python train.py --num_hidden_layers=9 --hidden_size=640 --num_attention_heads=5 --num_key_value_heads=5 --head_dim=64 --intermediate_size=1280 --vocab_size=12242 --hidden_act="swiglu" --norm="rmsnorm" --norm_place="pre" --norm_eps=1e-05 --positions="rope" --rope_theta=50500.0 --rope_fraction=1.0 --qk_norm=false --attn_scale=0.125 --bias="none" --tie_word_embeddings=false --parallel_block=false --init="uniform" --init_std_qkv=0.0226 --init_std_o=0.0 --init_std_up=0.0226 --init_std_down=0.0 --optimizer="muon_variant" --learning_rate=0.0128 --lr_mult_qkv=0.4 --lr_mult_o=4.0 --lr_mult_down=1.5 --beta1=0.9 --lr_head=0.00432 --max_grad_norm=1.0 --warmup_steps=200 --schedule="wsd" --decay_fraction=0.692 --decay_shape="cos" --final_lr_fraction=0.0 --batch_tokens=65536 --max_seq_len=384 --doc_mask=true --train_tokens=411100000 --max_steps=6273 --dataset="wikipedia_en"
Each number is 128 + 24 x the weight over its row's rms, rounded and kept within 0 to 255. Layers, rows and columns count from 0. Numbers have three digits each. The size before them is the row's rms in percent of the matrix's.

# down: layer 3 MLP down (transposed), 1280x640, rms 0.112, rows 1122-1135, columns 160-319
# gate: layer 3 MLP gate, 1280x640, rms 0.105, rows 1123-1135, columns 160-319
# up: layer 3 MLP up, 1280x640, rms 0.11, rows 1123-1135, columns 160-319
down1122 100:119121112155097158133097161124114105136127115126094138105159093121165116143121103092133147076142111123102101107152161151149128161111128111121128151090138143057151143104129122119094099150145188156122125113105172176087133097145154128111131149106160137174147134103137115135106136152126130127141091149117151140128141135130127102162110174128134142100139127115126089106081136105116157158157163111169143088133148183106141132151098150114155142053137096100118099118095122143101133154113088
gate1123 098:111151121101128148102153151125133097145112107131153138120098117145144122124143111117192140119135166142170153109060150091116099147121124124123143157145132124113122090147140134113166099132147140183144139144161130134110081142161129127106135088133113155152119072154099117112129117099052113095121152087174138133130128122146123143096156092129167116161088122140155113136143118087149083155157161107113132137086174101149136165126109139158152157118094086190196134125148134145120150130123135
up1123 105:141120100105117114144104123186088168152143155099140121120120084071172102105115120111104130138089115131171129138093089152129148148102150123112147179128125149110152113144159160147126113156113144133094152118091139087157113123089133150127096131122109149097161154132104107131104145146123094138105143168135133146103146156124143118163132168086099148113151060133117179111162139142111086105146134153094133111109124106145106170135136170097140144137134135107107128147114134167158145080170085
down1123 104:143110133134161125116127097130191141134146131140138127148133161151149146092122152152132149115119159126095136117123111175069101097138171138148137082110139171151114122107107146169125118115118141142107123135152175139153104107127132116132113141103142152127144162145156154141182125118110097179120083096141126131128090145129117153065107123131126138105146124130107099105134114126130167176129112131172120119093108170114112148102108129130114125086141158076138127159125144129102138146140114
gate1124 110:150115095133126114136102109106074159099128129160123075154105113111085117162122131130134121119093141119126093132141112118150146143148118141138143106147091109143134138174094093159128132109141153101148100186126128150161148094116141120091129160188114120124095162119099151152134137106128127149136157150114126130108092161087132155103107134121132100160109153159132109084129137117130125117172130156121098126055099138170107100134106142127157118129125132160103133093106152162100109127100108
up1124 107:142158141126111150126085152115148093166170145125159153157135126217131158099149137136140124138069126151079135138134107120125119122132136114125100085112134129087162103123127118124140155135155135133162147053142166114165109111119161120122098105105098117135194083139136133103156159127144113144107179091140148107162133124167113081162168116082136141149108159099147139150136151129149127109150112149146126111169116108075129133138151089103110138143134154171143131126151109099109108136152142
down1124 102:127156160121125093152117191150132102100145117125121139112143107132103109117148157123103129089108116156153134171187098162154103150152148135101127131152097126119125125122086116122151123103121170054149095097156141140080117091102167130113146156097090141163143080140204132102127154129127179140142151104099109140095105137137119146182173118115116139127140114144099148150133097123074116126128117108126124133142153152125127144100138149110187152118145090143137096110112063115141102154166091
gate1125 102:183110136112117112130174115122154130122158106146136145152160126118113118151091114155144111159106103148144188156085111177141122103172084149122118153139095157135130124144091128189144138138137102119154104110059108160101152147149144106120141148132125102148115117136148126104145120153147113124104148120150054125132097102135206122133117117131106108124088138133118129121110128123153146167126164117140098114135124118112190114111173082094122134093095128121129124158189151142137133085139098
up1125 098:123122090180166148130113113160115120132119117149146124134171145091136112144100118096116131132121111136124149109146119124115140109112132121142133153127127123124118085137141106166122110192169085146161138119143123125162158094143132183126109095087122122103086138146160123133161163155159104136095154130109117106151151111136093115129099144125137091106130115093151098133159106141162126181150122111173086126131135154100131108103123166147125105094126167097112092113126109108125136117129098
down1125 100:135161156127174070149131102112115147104163101139118081117146102115140108144107131113113143137126148147146159106130118114122131147114076110123082143160111108089132111164146135108131089155153121085140098129145111127148110151104114151099148165125101147144104128129136102137118162086145058104145131116171115123134126129164129128140152128163106119102152133143121131112104103150130135136140116094094133117152153155134139168123126057088148153166133154152135127129124123071091153120178121
gate1126 097:146116109101109147129132116127100108130113124113157117135138155117139101141133122148135161123103128090215104121114121100134161119169088106137099108152158102146123122117120138119125134122113153080125137139133094124123139120151113119122078107135120109158109129164157121067113125126138110165158098158112124133141139133152160130146124114135150136073135125150094136143169133117138121118101148137102058139137128111142185156099139096122181182112189134096146094106139114151129149142140096
up1126 098:092103151109106154166121077168131128153123135115126131154178124147123104152105138175125102115117116149142145155150171118166102133110111111166111120128148135115100145100130151124102149122129111139113109102147122111158090125115096163149112109125075127096120092113138161140147149070082127111090148174095100116132121113129159144143120128135182142119158162129128130140149155115110153112133146120131151110098163092129146135082091091151135111135124146144109126119129143133116127126124130
down1126 100:111099144119115163138148137145109148116111115132123132085104100166101120135114148100147151111104139066129094146096135138150121166128137119120096108165136146088112098114140127112152126111094140118103141140089121092173122126138104165119171124157134148130131185177150150127132138142163119109119136157101145121150150095128148127081164150134092123141087118151120104179114108100115155091126111102113124156109121138119138112077150144131100139142133140097117113169135129100149094194148132
gate1127 103:125155153114118110121151161133152124117159150123173125084106105077120127130114152127121129163149116133112102116139117139174116135113137180132113174106116143114112081089146121145120129167110167174125149142155083128125151139125115170138136148137140122122159186110139128173157140136133158102111095122141159127178135127123133101131119121157157129143136090126100078101137100122122141129126103108108124164121126118134111120149094126157125165143130134121091104128117114155139145117091185
up1127 098:101122126107101142112134133125122127106142133159170190124169101178092167115143157114147149144150135130116082143125112146108158128167126136125190136138119164117143121157129142138148110119114158112122151172173141102126110145144096106159116135141143155108132135130096120168110162104123132097147094118137137157136162111159130120098129144101122062149143173114152118110152113085142164084152127148109098130132160165139100104114105158109131122124116132120113123158142153122121148157128158
down1127 103:135155153124140146110127145113107134094133128128167122146126142108105171082154115120166114097117134118118086147140152165148108140163154145118146090118158161126118121096134089154132149137158132143145180120091118108120183115140152106122121129111117134116115110128137104157094177144140177104134109136097159142125092098096109112108108153124134149141084113119168122138126122083105159109127144111154121113128087131091135115143140089164123123112149144113147118135150130147147131150117167
gate1128 103:117121104126097128164162127149127120123109135171057120143142144048117095124177163120171165113110134122135158156144107122138144114142096137103116121147129100125144169160145129130137108075102106127083123109085162141082135110132107102112110108102148141104113145143129154135139175116153121195110149129155113144117105107135134150151140122097070106140130096115117135091137088129131116118153117117074130129151130158124114138122101099117140160083099134143162128109154151110122115128093146
up1128 100:135159110115131149117070098115159167109112160108121112102141128131107119101097089146190129132123103111144121109150100126108148127146111138149092147163151102133136110100122082122110189104128157140161170148149124095117122133076149160153092098131130115145136129063121156124108172150189131103127144124121141133129087137176149104132141131140153110110091140096117095131155087109095067099091134160121136161136127133139109115119103151127116137080144100134109139114125111099124134093096147
down1128 099:111128127115123115133132097125132120155146124117143117171150144120120119156145065097143101152152114111128145138141158128112125106129075130101127168104109120119136117166119143110130132130115117116088149118156158176111103122132152134140080109146112087141132113156112154102133120122087067109111178158109126134159126116144145159073111090111136131145128090155088089137125121162139146108110131123130161148111128154093153046156101131121117090105145090097164129127134123129128086092130140
gate1129 107:105147131174124103091128126124112119117111074118135143141120110114145130107139135121085124146135153106113137116148093119087093162053167136104109103139107125126146163112090129164085144111140118107141133139133106134131157150150142183101143125130128127126181115128102163117094150103116134139122112146180083128130082124126158111161145128115145148114092194125110133110118139148120127174133122124116112136139153110113136144130148135123166141137122159113103119125127103112151134086081163
up1129 100:115150077088132128093099137136099153129113120131073134130120131132165142074123135148096156143116130183129115125144084158157139129145116142140115153150166149096138096149118144101101093118156091130154124104089115125203087134147112118146150090170172095129180090114098157131144134187139096124116101141150118053136118103118124094096150159111123092111135135123126155153086124194147153166134107116169141139126160134100136144137178158129140128147113131153128109119125130158091133122110151
down1129 104:145111172149172176120130157116130130128139133102148119111134108142136146145154111125118110096106139115120086160167117151110120113066116128143156145145100158166135146120094113157133125108132151107150105121129181161087170148129201148130131094097138142135125145143131071148130193104132130156117151141167148171146126151141150151162144101153116173104110122113157143123121137108103134104141111094161096133098105138162111104155107131131139119114156140142125153170147119120120145173137126
gate1130 102:095141078137086118103081129130176132084140126140107132081097150149119101109119147135125151121134126116127157101142107123114149152125070104127145062158179104108115133182165138132132152090119174109126114106135089109120107121119115094123155105144134165136149110102155121129097136140147129133149095084128126081137105115184145090158092103160113127143118147149127118094123075122133116084099145113064156163115123144111108090160129127120126078138094132112118120122128146150166107120114133
up1130 102:129128114127092137097077112088107177136112138112149135118131130123124131151130113148169155131116122145183122127117155147152177144123156137130081101108136117109117099121110130161124111170114139157148191124157131167110143169138124137115153174124113106102135111148108093132107106121135119160142133129149173075116139142132185138145108109141132090158121130099143148106126138141116140116104050161173111121123126113126152150145140138130129128148097106094078133156122111102116115111147141
down1130 102:109115118128129150103116088115157140132117126136138118138169108098156139124157110133115173107128139154127124118130160131179132137139152124164158130079163144110113100162145116134166161153125030139121133110129148134100132144114115139128101180124122139121092139126099132145128098138110126109118139091139125162124162119104130103117127112124097133098171136145161150120126139122164128131084111138145140152136155113122114090156181123131112135140085114115125155146165148127167104100124103
gate1131 100:161127145129118153089154107132127142108122099123108123160086106119113090095105069102126184101117128117139111098100147075100093127126119133145153166089096136074112152165107126121098119137140095135121114122129146132103181115135169121109134146116117162134134112117075139117155160116095152097070125103125144115145145111105128130163097152143150146085143123137153112099133145186137118133176161121148105155161123122140146109150162097126126122083124076115088114130124102147154139105140101
up1131 099:102179153137122150105134080107100132136155149092126160147187153138157124128147113081133062154125149113094153140159114149104110163128110093113107090088173116148156152183146173161148151130159159119143157107142137153128141161150113135132080123150158093153137179119131131104171129104118107124137123162128115108065168126142130112073121131143110101133118097155160124136111088130106139132109133121145133149151144076129161112124156150099114110117133114128125167130132126124134114113089124
down1131 106:155126170129137113125157125127118133128130171174101132109145128163164162132096110145131127146134108124114112130101170117071140158163115115113172092142123140120108131169137124140096132131130066153149132147153115156090137178139167137139171143145091109167115147114120163132117110108102129118127059103121100172129110102107141106122120104118104157091160103160122154136078103146162111141062141134099122124159104099115096150113102144129141103098127111132140119123131101118135130127147112
gate1132 102:102137127122112126080093105139104067115134142109126099140107098120128145125128101130166119172090098095146132120099142084169150120153169129129174166121167112142136125099142108085126094128132114104132141114106184145094094138143141109158123132122120170116151125148099135147115115133152159155179129119127128158138096136126127079156138110158089125103128120145126124098152140118118147174146132126146175130158125142114112146108148135121128115095108129111084115122109136113150173125107163
up1132 097:129144170117123113168155153171105156100114133166123121139132129116122146157118108103122161165126140142100170147102171140052113135116120121116129124137110100102143122115125096163139105069127154109184175135154113103079159113090138122100092137163143092086124149137141138105084126144174118136131121106111109170154123164133099099159090123159107102110113117139099121195125080090131142102154117194141106127171179099138136119101135120105136143124115174125159155149139130107169123107146128
down1132 095:125135123107140142103115146130130086132153129102136105088158144117153140142121132120116054148115117132132082142145152104139113147145128140162094156084106155083126132121144136146105135159122172151122138107128090153146110105114126108168118124151087124129140122099099142117155168155171133135145142162146127112127129162141157110097080114109107146106121117094104159164116148119135132135168163138129069162182182110172107100096139127155155149099072135192180157134115147106119131130146145
gate1133 099:110103130146094181110123136102085112099099133154145153105090172127137124139094112161151115118121085114125156113128093139120114140135122128126123108164123144101138111143129169170083112095130153095099119088134097175131107092140175150133115127146143132129101135174095108124151138120109100106170120106102118146135109110104106120108111108130171128109084132146155102124189138146135106106171130144159144141123115108112140146117115102108090134133165099140126094088105097119139122112117125
up1133 100:168155106139140128139137135096134143125120107103123159131111141145157155139138142155159132106130158173105103102128142143105136140122130171094112152112118135125161131110133076102154164129103084185098105125131145100096132132090180103149126107133125125163116095115108129110118090121116092153142102147139114129117144117146136117128099139135126112148134179157126139131111130112098201127125148148137106123118143135142123145097078143121126090119165151175116115095152138109132134132136143
down1133 102:116146122125114080141089115090144112157146141099142108164130149115090133121191124133126108165125170113114117086150121146140115130121121147121110160093139139140092178127129107120160128148117127100151110121121135163130118153135139107138192194132150118151106072133116157123110069109102137149132136080124182130111101123123129049150156163097143127123121144116141146130138140123119155137166126112117127091149103164097144118132102119106085102130147123166148112145124116124109129113174104
gate1134 101:140187092147131113112135110087122114147121154111103166138078133110154119165098123128113116146133134100105154104102092089137113150140105142141111133111123131142085075179162135113110115114122134167151107131094103125061134116096105127139119090145178126121125123153147075142172128122065121153141131132138112129127159110109108132124136147097133120123137104153150142085133128123109111114116143109124158084133131137140138131109136125122151114133146094139127101089141127130147129137145126
up1134 112:135133103166134174123147123197129097075112164148121124130138146127110123173159144112136102115120144151125135126147173082130165152113149146168123140127092150133126072169121130142146116115168133122100163120181124100108146131126125149103105108151109169088156105165142093114107145141129093114153133089108124100129130135087102119129100157153128151101143133147108174098161121155147134151159107109129128151113119131136131141131153128109141171148174100131119130122150154158113152148161140
down1134 109:119114161119144100112143139178117086148069127102152142133137138135112150097183125111152143143126119162149147113131096181116116125127099118098116073126135101093122187117089165106148134165142107086122141160093143100138074097124148147091133144147059156117109127122131170152112154139126107120136143121142165170117120185119147131096125134148127133152160106145133091112163096143089170121104106123172106153134128144136177115158128199158171146110106140116128126149124133184109128116090127
gate1135 104:129084093152158138131149170144152120118130134125148112113122120149132112118148108075119124140088140125099154170159127166096090146120154156135128137129137146087094114120139109109131187126174138112109144134115137131160128161123135135134116133149126155119137140139107117168098141140146135115123138129133118088160127156131133112102165152163111095108119167189124112130127125127089115113119117130121101132154138154166139156076140127118047102110083110085161161145135139097157117141149124
up1135 109:133138106124138074097139156151177140117139121109107157156151093134144100163158109105145154104121127095118191116133112144121087116120153114103137172130133162120146117126137119132115122141107178108111125106138143142087134157151100120135125148122119117096153136110081126093073133140118159133148121140149153152164118122124159162160129138152132130114112135146114087124089138091129120116147161058109090112130122135122143161128183129114118151115097101162147156115114192140122091110090143
down1135 105:168091109159138091123090152143157122118123132109104125143157143100125107143146165100116150150093088097118105143091128129128158118153156105088116121123088145118158132136129094119144166121109095116162102150129115140107102134159125154128105119112156123140120082094135155105100116118114165075137109114133153107140108135116131125171109140154100145112133085104129110138103146132155173129121135077160144095150142110125179157102121140122129075173111126137116082118133123139076150135134107